python train.py --num_hidden_layers=18 --hidden_size=192 --num_attention_heads=3 --num_key_value_heads=3 --head_dim=64 --intermediate_size=768 --vocab_size=7829 --hidden_act="squared_relu" --norm="rmsnorm" --norm_place="pre" --norm_eps=1e-06 --positions="rope" --rope_theta=1020.0 --rope_fraction=0.5 --qk_norm=true --attn_scale=0.153 --bias="none" --tie_word_embeddings=false --parallel_block=false --extras=["some layers without attention", "local attention windows", "gated attention", "value embeddings", "hashed n-gram embeddings", "a smear gate", "an embedding shortcut", "learned residual scales", "skips across layers", "capped logits"] --init="uniform" --init_std_qkv=0.0303 --init_std_o=0.0 --init_std_up=0.0303 --init_std_down=0.0 --optimizer="adam_variant" --learning_rate=0.00255 --beta1=0.9 --weight_decay=0.075 --lr_head=0.00494 --warmup_steps=229 --schedule="wsd" --decay_fraction=0.299 --decay_shape="sqrt" --final_lr_fraction=0.0 --batch_tokens=32768 --max_seq_len=1024 --doc_mask=true --train_tokens=204900000 --max_steps=6254 --dataset="wikipedia_en"
Each number is 128 + 24 x the weight over the matrix's rms, rounded and kept within 0 to 255. Layers, rows and columns count from 0. Numbers have three digits each.

# layer 3 MLP up, 768x192, rms 0.121, rows 144-284, columns 48-95
119118102116129120143105175129154148110098088149097119148107110164147127123132129149128129137105111178173154121125130133137096114134158145096124
115136135101136151117103172107127164122069138118134085133143140057136107081158149132167122114141091128169154100095101135129101082135132120132069
100143096092152180106138086102133119125099131117161161149118113089147111137113132128154133147137116157159100160155154118121129110099120143115121
136124106124108128131123166119141120124119120133123135164108170086148136135128108130117167145139131152136144166165109183129209126153122136182125
137148097146129113154144112108183116119143175152138115137156111146137081149142158115098134129124128127092180114127150125183108170124112097116105
112182099096156144132102089115164111122114172155132104123157124136118150123114071142128072074082116173147191167178134146164123167129105133120119
104162119130158167110143140139153111121129176102159093128111141129137115099167120112092136148161119127122109122127163143172100179114109114153105
093125123143130115133156171115147152134126117121137110145131093141133105164124185120133148136135154133140122150128090174129112119095142118121114
126080113156097134160163103119133128084117163134122107103131123090118115141153092060145107074099139155121137153144116118105107124130115123168111
124119124136128129121135133131131140120112133137132137133131132120136125120140130137142141127113142140141131130121120134133121129125134126134127
125121100127122161108101191155162125086130144065146112115147126099123173120139116124107118092165128140147135148112111132092120148091123078138123
098075107083144106091106114096162080088159149143116109169098193130152145140143167145129136114088110157100131091073146133126129092162139092136101
111168143093136117149165129123121141143114157087119132166132129110160082062170140144111120098156124198106174133182144144162121138134116117099091
125087111164145130110170150105121115137090108151093123113059119115177136181137168112106180121126124132200115110122118159151100111159144141116123
123126120118132127133131129122130131127128129125128131149132136122141121131134122134128142117122132132135128128121126129134122131115135120144127
105154114140127169101119092145149136094085137114122126121139151133136129133146160155131118173127155139098132156137155188127134165114120134128119
115121096159195150134160162141157127142110149092120022141143097072140109148135151144143134102101136137107126141145150131170104135119093109139085
134154134140088130127093126099136128173150124119120107100110120132128121136110131136122124162138095089130135155176136109119189120103145138106126
134170136145154134152096108127126090120120163131137130163145131113150152120103094116108151147125135109156128160133138107151117111092136155115133
099114118117142140152115091123162132105128153139130140125136104154144124150146133100121113110100155140142131118067151125153085140136154134148139
137131116109100146145134122107126148138117128103114153126124115102139138065149119173151120102113106175166127118146103133129115137157116101132121
122091124122163145092176085094157100120093149145108120148150125113155133127166121115144129146110124147139169162150168111134103134108104122177104
115146090153191145121109157102137092098073189120106109156140141124140098123124088092109099131118146117127129103140163139119116161118090112106103
143124144100159116085105124130134146105115151108089128143140164084121089121139116138096134110100146166148138150147176093125097117118137142118141
138132112092115162112096107092115124131120098152090130119092124127156114096147102117123138158134154115132159155129175145135150116132136122115099
155139151125156127101112141099125176092128145108127131172115170146145113108117105118111103106100106133184160164124106083162112169106091112122142
109136154122127128113134134145127147161075120134121135154146125124141117110089094159159132157144141149146125125152095125146145139115133149123100
126090093155181146101206112104136041092121119131085119092109101130148134152140094145148153145128132133115110120136108131169121113089146125124164
109116115101147127140115129101094076132129131152165112147089117098129082118178097067139138156135133131169143159128137132136133091133115108176137
141116156105100097115133096158105160126102092130106168141145141097109103149131154128141147096116141109115137149127094152117116123107122122119158
087118087108137179152088098123110121114106118138132164140091091150112106093151169085130141109132110084133128124121150134169133124156074130155064
105102095138106104158087159143150128128099140133096101142161142155111132117106118165161172127127127133122162122082115101170144158098132136093106
119121133177146098126133117098154125089099139132134101099109150108109109075196115106111121108107132126105182127114170134093103127144135149145104
087121114144151149139192109168119084111174127117102132089148123150118131142113092107152140136151117145127134142138164163152119181068107145121128
154163141147109092139125120110096142143110127171115129121154135154132111106129086124094117119100106170154190166133098122120130106119147144153156
129168151118149175098121137059140110100160140129182129160100149114146155150149160088147173136107146174154169174172121135198101106150137080102126
120066114123089104155124088129143167126151152129166116137065123147145162101154140103165102119112116122152095127124134125109118150158100102122114
118112101120143132105094114126146093091147091108087089111138108108107150156115145131104156175115112153116158106090143110165042180125111139128101
125127109128104114124060121167129153118168123145051171125158130162121086129132100096138111152163135108071115065123143096083139128114143116131134
138096133146147140160109071115139122137104123116080162123159095105144110107113099127128133126134131134112139137151148142103125109139173117145132
119167092166153177125067092116162140116096116136112121129150088162129117135102097139153118125095133136132161140150140151151111161107056153101087
105159125164119140111096088080131118135132141126096109122101115134129073128133106140117136151148127108092117134119113151126130171129151084152135
110158139149076104145110146126140148131131086121127166135132121127131129110111125139168122121124151162123157155103103134116131172149169116143175
130119135076160132074153110132136129092106162111131116120077174117165173103155156097131127116159154147123127120091118142108140137114122075121106
109088145127106106099156124157129152131140136172131156134099087123156136135151098155179122175124128100142105112125108128121136140073132097170145
125156120150107136119128148105158123125115173142110128120133152147184099108130105127147097132133176137159133149110140109152125117099125113117142
121129149156135106175143120108137158138127160123098132124129113150141126117122101177107121101124117150104120141123087142140131090090178098115138
136188141106140109131099121066090139134111145098133089136133125110155078109138088034114150099141141157185162143114113143089130087110122152154091
114140137135150163100143100097130123130123107168148117144112153103159102135119121114128131157104101141130115125096149057114092124122089122135107
142137166162116107147143122129134164132159144123095161081128162146126089135096122140121117148139125089102140180141088165094161127107141119128134
083148123139151141180148142113144121121162162149174139102133109112150121148132114138152121137122156166130155112125112123148105180100173131086140
134158126109143127115143145170131071117100180122120116139193162118159097145139138160136141131096168134115122180096120131150124121123124159152096
101121156112120133125157146141125140143078118142126138149160091126138123152093114169149110152136149156149107112150110133137141145121143145130076
130131136157096154176183136127156170137136116134154145136116121117115137161162147159129168105111140124143142118113109129129142142150151117127119
118144145123174133170105116090160103144120141119128135126159127144119106159139140114085117129123149126128114149080157111152112159128151134144127
137149131131106090126096101151102171087103105123140119104082163116131164076116107127156145104108136155130099104112109088108136130138144166150094
114171122126155195145114157130110100113062166146093157125157132101134131100130118128084090116111113139140114116124190114140106156103106129141116
117139122151127097133118115116106119146160118115128129134102116131140121123134114142124140135129141143107120108148095178136123112124157099147134
098147076125142119107074127139100122161120091112123173161161063122152108140063129119092121119129118104175160117136113115082148105123144135136118
127106098144118137126110142150145128094117125176125153147130106132132124154129141114165151114110163136151134164140122117138123144127130121107118
109121126111133134102089085140122158126135129136126124127120128102138076147141119126121165125070110126151144156152127096160089086169130134110128
099096164154116116072116117156118164160161092162134101177149108135097125146123136146138124126086140161086075136121170135149093129099120147152113
123167134128155145129123144142135134113126154125114121155139172108160083125137120147089134177120115174200144167110109138127130129138123149123107
153128098060108141169113187154137159100124135033125106140105126102127127165128166115094135149132145151158136097100074149153087153108132143093120
121114138133099118126145116163115141134154140130121161133106148110140158116138149154153160135135161121094132153139105166144137100133142128145140
086151119131117131108120153134141111131147108100160115158155106120107097111108115152114131141095141140106127140123130151126109145102132097130145
163119128089108108117105159121190118107137127105088128140132157094120124166148070126131154159121136144154118124097078163103101161104179098149125
133138135111145125120167114089105129137171122124138114112160149112114137136108070113124114098099135109141117138122160124120092146115116134126089
122123138084079118171156090075104148145109141169148118159115119082148081111167150110153137149138112165116149181116148136136136110144120124140108
149132105099118133142095102080131136138129134141110104133131161139138119131159137109093162100173126146149167166127172140123131173146098144116089
127104104088118159086060130101122094148128191110146158133091143141144102132110146161103108101095131143113168178149120162192143133127139105132134
097123101147155139172138103113138072124138156140128130120126136128132105083090130132138132160133156132117143145109085126122119142140118107131126
115123125173084129120122126126146154123141151126084169180146126116100118112167099064132129113164146143141137081067122125135097142087118137162113
097093126096168191105127181137162105119105108097135127137155153097116129158139141134150166129101107101135156096115174145184125124116112166157092
138129117125127140146122194103111101114121161138121091134129124120155083152123157141087145122106118120131120131121139138167141126150130128129094
124140127086122120099082109129100076148136117102098181103152135133124145141138109142108095154108107152169151146115113112129091124148114136165142
107087107127157097134158136184148190122133137153162119110174114148131133115171157162105140162119102132115154101119111176154114121130136090133113
115086104131123129075150158137109124111172085144145170133091136128142138108126190130146127162108144100111141110128113151162126098143162105145136
124132103115154144143127078103148108105125119104129099119144140124110144107114152118104108140127134133145135105091171119141095135115100141159128
100126114081127159128102143134153138124134079132113158155126120152133131140137128158177136130112142158146122141109119108130129125139131131128127
122153126078104165147140145129140119125131120134129153157143077135141077143085146131142112129077115108161106112107127119149069115088125130122102
141145131134130120117097127111159130143094198162107088160137121116139111091115164108117150087148122162114174167108107097129116143115133111142113
107156124109109141154085141161084081099097107095076116156092160084125091120139151172148156144152094125130155065130122147183127116105108153148106
100083127178121113126145090130122169114128123108183130129109117077139161075128163143155151092110117133167101147118115109111120121168105132132129
106099102157117146151098114150139133092101117198147141129130090123132122120136155145171156126121130095105127101101130125153137142185152106119135
119149121123135127176131129096113123110141162093136152144193090117128089143220083158135160110088123121171111125107078126108145087148130121115122
123152078150145096109098149120134157084155108143130116137133113099159140138127121122139119115102060168122111084147129137117121165142163183112130
085120149119144125124134180109124150175125126110101153143106124128107100117157116086129136077122139136161134165075151094170121129109121125145116
119143090141151124142130140128149109128125117178132122062131104100131140163094128165114136117133139131150135137081153135158092128117103110138117
098095143132177142146127121101117113136130152149137158120139166153168123153123126136110141105136144119134112143094148143145128118117148131131145
153162156131118165147121095108139161079101145124110124148135167126188115146112112138116111125112116168166116161144155076092138210100120113099119
129090127144143138183135127137108091147115086124156141123140158096101168131148062131087137144133155119138155106163160156146168154074138087136126
089128060148115149101095130102102092157156152106115177156183138084148183139153101119077134137137106142194162131148134091143111097162137143109094
135144138146171158120096092125131156085110116122092117142130136113114137121092134143117118104129107132165145154125109097114110106111083166138098
116139134163086130138095148181126124103119090117091136186120148144159149160117112184182148109127102142100130121096131134156154131104123130103111
111152122082118112080119143112123116122102094135143111161130151131151118142126152135110136121098131166140130150139169081151135123151103135128120
127168139138114164105120121084106121087118142116118101146089123102125116105123116142093130149161118075161136135150151105174141129128107080097091
121186107179106142168094089136130097091103136111109123119097089106132107122099147092122186112127131167128137163123151156137106110148111104107122
105114095109163188130125119120146098134101139127150154149146103116116159113129095163150126159158141122134131113114115140136135173097104126147095
096119134135138125128141115131060119144147105126126161156119141114127128131148110116150105129148098151155142129102072148121145110138156126131153
133133112150141153077174120121087137122084096102141146098127154121151130146092083157132117165148152134158106173183178161069083185142124102165143
127139140122101111130180117100143141136148094155132172122136143134153104165128155153107130101123148111130142153143080134136141167113154103139136
163124120108127123084107130132167138126125087130057176115121118122120129126155122124156155143143130149131148116158102112130102113127153130168111
142090088128082089116122148118134107150163150165101117123119149143138129148145130121109150123113132102134142126139113162126135178114127105138108
129159116128131122107124121108117104123109114121155108169061131142144123123158127119153158121138086118115151102136086159118119105147162133163109
135165139141105117127159150100139164123145121114097155101123124110087134142090088156126123133132120157141128148134079138133110114062157097121136
120133077102114119142098110154131128117058093124116113152146033145142118135133141135125110157160148132098116091079143172120163116119133098169121
102124107169140152118164119081154124069115118124126113091132153085134139113122135060157160141122145120188137130117112107136109155064128118139114
132167117106184193126106110082174131114128154112102119158075091089085163124123089118139111125153122125153164069125136117160129169132125128094133
142173100091160116126130107156160146114129112102154123129132067131172094151176113110143105164103164153158074086072113118119125137128128126119141
105133115095123127130097121178139101107123128115131116137082139143124119079081143134122139107121097147131139132090102118127101124160114153177111
125174127121133126147127135142120181147110141149132147152134112132129085119148131135108125120133104168169137139111108111149117128111152105117132
143184138078104118104096114164142151149108126112130106137117152086122125124111103117121122152149142143163156144120145139148121107117118147157113
125123166119144183115120146129102151137122080097154160144104164091122115127145127107143163145134099130154137130162118129172116143099102125065158
104113126132081117137113137118113120137108106126081131127117112161132073128123133127124148143160116149122125125137149128116169147115108089133144
123150123146133140147108129166149110148157150111127161113148083140125135153126123161094158135154150153147136146168119141128151129140141111093163
138091118144137173099113119135173083104091179126110122110128127152141137154130158139109127073150140133088160129152122150184100131152097129089103
123124177096076103146140140142102156144146126119109131139134092121146107108155126152147138071102153153137150166127118119143163097106161118105156
098101123112138096099102142101124161153112104128121119128141100128147120099126151200131150085128145126145137139177163130158159150116088134078103
086139123144115158069162143120130094116076112116144130130126144117135158146151147160094160111124145138107131149140147124132109131102092120135106
120116145120108141140090143123124143107131121139140182132118142119119158138145188084140180139117166138143089169142116115114142133147156123150141
125099104124131113127178160127154134118183174125093174080136170153137195131131108115141144114146148153073124163082096165137136117098126128160116
077112110129118128143148143105170139116117116134144109155150079108124129144106096182127099105123112150149115084124098125108112118120124086130112
106129121134146124073090119146151101123128117111169098129123153106137148128126151144146162135093107166135142116133096171127126094169136110132125
128129105151117099078134108153108084171128119160147138154168116117150091141154150145122151089123154115111160105128141123141123159136152111119127
143153146173103150148168163101114153124145105094125153114114147146111101134103081159107116092097141139125112101101094119100127159110112095159137
134127123139142128049126125158160171136111109147125121153135102132143131045170148159128099097109113118097116092124145108139113133108130132142124
116121135142140122144112185157162134138134150112136156155129111160144142139107091117112139071106137116141142104077119075140089147093102142144134
123150146168118176171198122138101071083142149117098110169159158090139102132143094167106125132093110144113103126132129093119101146149107134155110
161124143112114176130134123159137152145161158125100156122169150122133146169164112123137153119140127185115113120148145134141124173130104151126108
114168124122124139119147096104170124104129139140136121152131094109133106149107140135148122137121138158114130160109133086174110163107122108130114
128162142115164181122119109123154127124068139127115126130167111162122084147122107107103117094129141127132175178157195159166122144173122158167095
114109138120137130108123117188154118087139106153102146134112165121127102133114135131148114142104146120114121125137185132127125122127112092121116
095123118112177169150101108109115104128103114109105133135154136138132130130079149170152126130122126130122144159103147113148113138112118122083103
126120126114093182098153113134095114120137139115123109104144138114128107153125116138115100163138129146125145148117187100113107147106125135140147
115126138094121128089155117167107090121137167123101121176176175138126128125134143155146135099105106152109093143121111123155120143114091131132154
117127150079130169182154157105130167159127149098146106151151092183162093088117127141142097105112165168138148145130156151153104146112143117140142
116145141120124130158158123141105111153117140098115129134134105171134093128172147153140138096136187163115150142136125175120129126118204145157169
120097100120151115117086127114078128127126137128134129125102093104145096083155151111147159105139153110120138107111117133137121095157122084142126
123111112120165137113117146092129128087130100135145119172133106158139118177162143094162135161124127107153154115117103108147120134102077146153119
092124106138107120148173161133138151092084097147110150157148105108135129079127114161092102109113132136140118136122145082122145152086110144041123
# layer 3 MLP down (transposed), 768x192, rms 0.114, rows 144-284, columns 48-95
098103118130123138145135100157121136140103106146183122124135119145102141110117125148126116149117133131107110085153139135084146102145122161138127
145126155121155115117140145120102107098119162132142112121152161077139095129149135154136118099135118101140131139153141114110133131119157115114078
147148106121081169127115166140154150116091114115112123152137124090150138143123122198144131115131118140148131141117172182122177153140146114082132
145111094113119134106137128155134150157146140102155116139138152108133153143111135129112116143162129121131160131126090147148112117115106115082122
111115137162079144102088132122176126104113118193124132105164086122112152117109141100155116149181115123131114166108104088135122161141121115122145
154143133143107159093156180132133148164080062150125090096112093129097128161127115117145114101130144142096072138113170136132157152137129124145078
088149133167082148103122117109107119152130116131139137133116107132128145123115151174139092132161109156153109146157110100105135168119129107125143
110102141134164161127122143083148158172100142132167135118099103156113141122157145105129112124142133114155129069115101131112161103111123154131111
152122129184071150146167104118135094110139137178128107095158144112122090127131097118146130091101140133098115135130102127131124114090140163130109
127119130141137132134118120112115126123118120129115143145128131118122132127124119123113133130121127124121129121134134142121130135122126119139121
123148133140132122115096169132150135148169140162163139076148129120113125128096130118133128121140142161121099138141136110099140099146131165132152
133157117115104152080136100130077188138098089148131157132134125127120112110128157177116103158131122173114136160136090091138105107109095115140109
134120158121217120177101101147128137103119151111117116116154129092095128142173064142115118100136140138155111066134118131137137173103108139120083
127106121116148151113155137120133174166117109128095125107125117116128159156136178092130175058151089103175106086133076116130140112123138135091150
127136128139129128128120127136125142126142130126125121118122139119122133115124128126126122126126127131132134133123120125134126128139129131113132
127127129160126124070181174132117164134187122114149134116133116186082162150131149078140107145114109098140126085119132107132119126144121169127124
123136086150185105181128165156106145135156120101118132074137084126122070148144141151157136109112125122112115140128135149142133147136142136144107
104145126153149135158064134155125149143104134120111111142150090134084095103106118156121098116154125096163108130114089170135144140152148105082132
135150130155105113130101144083068124143108097143112149112076125154170127129165132116141134108121134127111147121093125152139109124153125124135123
155133138129141084129105138162179135138162127130100134090117179082105154108129139139105138132135134126147112140098143103194128142134151136141125
158140126108121115094141106106096135158131132174120123121107150116175127120118132084112126158126155126151117120135138104112105150084104162140125
121161134120112173102144123114141193166129088179143158130142131125122139144071158160134134171130124146091114134142095147145122121122097117113125
110132138146153099114145123162104122132100129109123127136125156157127126138125120130194132161115145124077119166157139149120130126166114126133107
186172162113107090128115102142117117127154164152143138112139128138085141161127130148117150095137098161114108156117143129143097115143125131097142
149121139148131125151125121126110156155122131090116165112147118143136105133115129103163152128148185103106158122107150140097110088143144134143153
148148153146169125102087122128093132121109155117129123120162108085147132135107116137148108097107124146186126136115115089092142089112131084103133
125136163130118090114159124126113142167111136146153122079122101165108117137136121131130084138143145137136096134141124115144141142153186162133107
140135089119111106115130109201099142116123101125125134068147139122084164116132157151151141109114124136157121101186149138140122125105125110098123
093096053094118145091090122118136127149136106089165128164131084052145164127123124102147126102142114153135113135151090086128123128148175152088135
139140137142115105144129090125104120100108080146133107165148140137110126137103126108167145125105122101093103136148153110120114128154105105117165
119170126140155126153127144143162110132107128076106144114152116135146076145114105133075098131148156115190114153201160143106146141132105148129146
163162132088143149112177143123131105136121116110118144175158150109124110162133144166130120134161112104133146148129131145115154118081143117116114
142119142144138110109139113086128119078089145126125114074082135101110112125198071160130109115103121123120119106119124106098126122156117102136087
143137143093142159082129066124093152129105132098094099122149161119108162147123141137106114171159113085140150147141129135146089130106130136078080
133104132125104122107138117104085134108092133128126139129114130155145115134121105088179149119109121151153148123110099123154145126142107110133130
131174129180186099129134104079093157162164135119129102128109128125169123130112104173152152190137114131152127162088116083139167160084141101106122
131160175130118144104147109156120137165134134132136152139150147105104109158141114132084174143113151133127101130142107103095135134127156131115212
130147143127123163125130080126112134146141136137140160107134149145120078136134148152116131159174119116112118151110160065141117186101133120133114
121130137140098153122116164135124163116149114123125147087114124142105161128153102152162097125131138151070129073139136141099123082115165134118163
094125132104144130140104147099145120097148147116179139130109155082099161121120180109142102100131119155153105160119168131150121177138119142073157
104101115161168160108122120146114111113122170098102206149124156139115137141198121147133123152142153112125098146146134135086124138155128124125114
103140115104132168122144128100154111150162123143153153119130128146168143134136127149149060172140141133098118118103069149110104086121192116132108
061140171094136126127124173099135107115127140124099109135130136093145108120105125122119113076134094127106126151131120119145144136141106145143138
138119167145149156148131112136142134153136117149117105142122150133132159108130127120151066109120105107119118118149142156090086104126159103095097
178125123153146122136107110130137185138149158081103122125151095127143117140166106154129115117147137143135170131147115116116178088061153132118128
145115116124120116093120134145176120111161126122121139154119131140150082113122127177136135178115139119102143129114159122177123126177157118131188
134136139109111120141129164156112143129132126125138128098117096143094171135115109149151124123152089127115123130122107160091110094129175130132125
136155161095114119140114153124114121156154121146115147118133139116122115108170095142116089114099110079150134148124169162127152082160124133132121
136147123124133120101147142138136086134167094112179126119167106163162105144130115168156116127140139142127119098097129130138104152121133112096096
128117145132129149103172116099093107093149128134162114103111156105112139143114101137077085151121117128134117170133130120131115172114133110129156
136130121121134106129152167110142127103097148160163130129100141132125123130148132150139112136141109103114085136125149133164128130143180164078125
151138133144128104136179120140158142086128122129140106120147112119132092111108124142114095193138118163118127150142118124164098123167133163122126
136132170122133114112160120144098150162133118133169112093143100138104128149108106130128082138147137129144088132134121113127135128146181162131090
170116074106139117105139134167121130181083127117153129115119158122123105156133121130151134137166151120136115120115114122140155114069172125115107
109098117153089088134101142130134124081149112144104105129127126111126168100133142103138133115114149136147109109113112103145142133135145130152148
091139134136130119108151106147141164127136141138113143130126156117149106170126099125125100146083089128120112179138114137130094165146171140099172
101109116124132108179176148155113089131124140107124169099083139130135137103110105152169153159135132126108132102086111144138171095133122107106115
139164125120151103120088151145085158129138106151081114129115119157098097124156109131120131139144112091124096105125083149134103092138128110119118
100118112174127132147133075099146123121095086131141147170143123130139097142155140107127102137092114107111120133169135146114166099103100149116120
129143125133153110157126125146099138139151123144146141114126153104171123150126124165128093134128128115137161149105116132166096106141112089130171
139137139120118121140123138141181191100164125163120132131166110135129103151116158142127163127116119132160093113131097085136082090138070132149152
131132112132090137122087143112077203156133133181113125144096112138106120134124118125142137104135112139117080129155091152149150091134102117135124
100084121119126124133156145141152149088141135123137127118124120184125104137095145147128097153140105114142084150122078167160113105163106177096126
111117180141104145116097155128152162129143113152173157088117125124125219121111112133142156114146126111161130107120124101175117139103123122120184
115116118101158124120161136112142113101129130121124137101149104130167089153145080155109148121121111115153125102131169142142132161099141150112135
136154079165125138126132119141131108139132164110138138154153119093097150133106128128120117101090150137157153144107171151159112145173115161069124
140136126115138157118148122165159125146144109117085155120128137107103123155146080090080189142189146103152109072117117122114142121146167181132125
160103080113124089175154137121136167133139149167113147122130079129149144151122113123114133143105131164095157077122135119138134117151144119119086
109119139130090105103099137181117107135144118090152122101143150118144176144152110117121165166154125163124141110128073138105171082136177121129186
143091140138124155111120188124122137114131068110134125129110130119122118137151163132128122080162108117173149101147110111129125125098167121144123
124103117157123147099114134130169175157127114122115124134121096147155124121112138160122099118111117138105124146091111153154167108130112122136075
155189117154162127142133153137121114146145130157160099112151137117124117155096081167125106117156152112125123157136112149113099159154066138142131
124145132148111115186134115133148199125106151118068116128123087133118145081168135124128125110113147108125124121122126113151140139093108122102144
141110143109120129151113105109130179151200153132086119116135168124125082146145154104140176100138090157112140136128117116124163133148157130120121
128182147127073102119158114086134063117134156119152101088113139164141072130112150160120103094108087111118143146124110148163123124172162108158108
121129117080138116110136135126151104158130074126136118115161165144068137109175125081120105119090124118136112153097156106116116132156141144134127
175147142111138141147143161098107144156142122111136154128131151102077131109173163175101123106184109141122115115157162074127120192097101147119164
109114109137155154124077151127126126145078110106124134118116114150087106119150122144115131129127114127119103109131159138154126145085126158142082
115107127141112098131114125137085141139146100125129159122142124112120127144110159109135111133138124128161111131141123123076152127144132139117143
138123133141140111122138137127139149135149135130149120135151108144132118133138134116123103110109140071116124113099135150138146113126105133113148
167164116116123120098127121171141126101144169107095166162158114140152103139122136127102126109099121135124126119107119131153108147072069110110093
133154128115141088098134165122157132139103113151114124135120129161099142107169098149158120088127136138130153106109097143116135153148121065156128
150099195096077105158138102191090105203126126131130093118097145135123067115167105151136124117171110089098176148116149153133115141132145136179120
096171148153142107110190152121152114137140152137158179100140144104153116133151129134120142154113129134124118175140132107130102118125136115083180
146114144098152118124107122150148118129128143109134118074130155137118132138105120148118149133157097145124091130144145106109109120126222127099138
127094145138128144136100138134132132105194108140125099120134141134183092141204118143149143116123130183157099120154151179120122097186169132084179
094134106122136086127123127166129121123118118135160147126111120153165099206107116153167151127178052155125099126137119127156109132143170148130152
113148147131172148115107139140152139135152131127108131146122103120095148127126144125110100139126111186118090145123116106129136106106138142151152
146167081158150118151101170147115122081116149162111124101140116066090127124109134151138092065171136111148130155123131109157092135109108164166107
082134153167123084166102126148126123122131119115117132126103154122120160096109113138128117098144140116143127116117110156110150122155129160103164
105136138155189151111129105125105161135170135136174123110107115158130144159120118145153113132166098142183139117062084125120131106139142124114108
134173135132154104140183126108082083194124103123142108142138127113092158147132111141094091119162133140107114113132159098132115105104148092119113
058136093144104153134145154114119161103149071140183133130192091119111131116134106108132130110139126109191147135185138097128163054144124121094118
144166157140123117119112130070132140145131124138140123143148128137148110108117136160150109105149128139186134170090166150123112162144135124120151
113125162088129127148122170125146089151117147156142127119145145151083141161170086141117103115156083100158166135125115140145094121133087146140128
109136113124137172126114151113140136096117116132177150122115122169136085101156124169144118131182131148116141123105118129131126109132105091120101
144121123152128125160121135104120109129146130124160156113123130182138139116140144160141099136136113132106117093151159145116196151118141114124099
153115178166128128132156090107099121118168091139103110112122120155133120142116121127151144138108116107108086132126130174149086109130141117153179
136110109142157119122110174147140135100112140116131144133148183149155155136099164140155112143150149114111094148163125169155132121145083170129108
146156149135130126121161105099111101156129140124147125117140121106121104143127129079137116149138107131110128142102122131137092140104084158119170
101135111097124085083119153128099132099100083159163126097109074192127183169149140136122089158133118126090088172155153106107102146091101112128149
120153113105120135150114133148140130162159128133147095109149124118169099151163173129113130160150133129121135129143114118145130160099168134123151
169159145119125103127153096093121088144160127175091110142104104081155147156106110090144126100179087160106108130144078164107099123086154139106120
118142108169140179142147103089166124173148139124121142126119127132130127160126105128166128149147144113154108130124091144104114127145186153083162
154150109126133114134088139113101153136146087154097098142129132183100120122151088135136149115147099120127110092152065117137112097148141085098117
150114111167124151134141114138126113130117147112142170122144148128117150070137124126159128163117127108105145123152149123123137089110125109084128
119058125134148157146129091111161123177129069112100137138132131099124103104111121143101162140128191114089122122168118144047171155081151149107206
060112137171117098129178139125163120098102120123119129104166136125156142120097133097148117109143130106121127082151102082125122066109124103075137
124141114126132153149156134141109118122101144141159129143062137144099173133163111131172123136180146124092150121158130118163160159201182109095093
193080127139120097151121132158121187109117127057154139086142134086162111147152133108125128120114149177102085083168097121123129124153143134126211
116137131099089115142115091103141098124161119137135113152117134148095133092101119101084120112135089083135120121136091094105130108143106162120083
144104156098146147107099126108127140151144123140149094131126164140091108119169156158090098109132107105135103113130124105125107143114108163166171
118121114110092097118136139102142096109101077174152176137116137119144116156117156176139117103126099154103134120132151129133149060119142149118113
146103079140125096166113128090108107123116152135084114149187099133162097110127119157154119096101136150102141072086108144116125111147133128150110
119082108151125139135152123132114112094140127163120141095133115181126149128108106098150144135136131133089138104107113171087108125138114107151132
089128087181123139152144136134134117159122109128158101097100105109110104119091139161089141140163153118144097121122084150086136112133118127142198
143115151100088095105109134115118186114143086185088117109140077155118131095122121108154124115118129107159116128128120138133147144144154117160103
156117192102129097119106121094137126129163135140113101141112123120143097151148129089138110120107119120095110144118158095102140125135128120131153
139124143135119150105053169136165171157137090138136073139093103207085108102150125126111121092171113136138085111166135142123099143125090133130128
117126147153148094110110126132139136119080155114165149092179127150140114076113143131133133126151126126103113120124168119151117155122104153118089
131060087113108147151135156113128123131139128134117133142137158136127124165124127162124085158141163145133105110118178094155095160123162104123114
166116110169121101096127112152120102104141116110132104114124103140139159132113186134121112118155118103162118133169146135111146135102101142090094
149117117118128131158142118098123134167099128137109138150131147089100102112109121114084148147115095113124098143115155118129144147120100146124124
148174110136094101143132139121167165120168127149146138109110129146140147135110146120112104121136095137139141153113106118096128105161139104114140
103141131179167145150094123117119153120105135098102061105099145163128125110101140152109141148148127118113089135116109101159122122141089170122112
151166149141113107140129150133120139144140132142098136112135132142160119131110106120159129165110132155075146111159127136116120099130099109106133
152108113144178132084114125168100173124142119153075098113117096132112136079138100153138076123124164148100064124128161131148095091114076173090108
117176136158112105118100129152107189123141084122163134136098117101119148109087156107099109115135069138145113102163128122147115105104105146133171
130147135121084087154144154100113154081144141129130113176143142148184128097124128152138092142150119131117105110123139104117132117145133169177109
145141141143114161141127174146128123143142122168084149145127147165095119151160109119130108095177143182137099100170124100129099195119071181103101
147216139128098150128159122131160123123119126178120151139131104134118114144158111143165120136118099109168138129111141114152112127115101118123118
108144158104090159100166118116170178132184070181118137096110128174145112117154141145171106107116131165120125143148110138113136131180149147178149
132142150115082116156133140102073164143156134112138150088113072118142130114117119154136112114147120144136158148145072153136113097123123150143147
087127146113182140100123147118167118136114087127109141102119143175107155140121134116116107115111115086147152172093140127093126138112126123093122
152149118154120142125118138096095086125159130162125121116154149167110163124114127115099065120141152147112082137132148158119115161130128156134129
170125192158163131150170105137130149117105143149154123196165128129103096121144118124142106121130130120128079103140153113099134138155060137167147
122101107094133152134113154107117147116147084147132104147141096143126104097104156152065129121154136136145149150146143134110083117146109124126164
137143133142114131118109140136139115149123118133130091127137133139126117104135117130118128106167206145125145128143149150139136120147164144138179
106153109100128146107078159111119124125114176094140114108169125118121146114098117145134101117076097130147131139130113136143121124129095084123143
147162175105079157131115136148118124194145140135098099128172182141115084135149152141120101124179120126105105131119087094114113131143138119122147
123121137132098133146142144148103160094097155109110150088117137123060144098143122133128143141069136135073106091107110148127134109155119145102152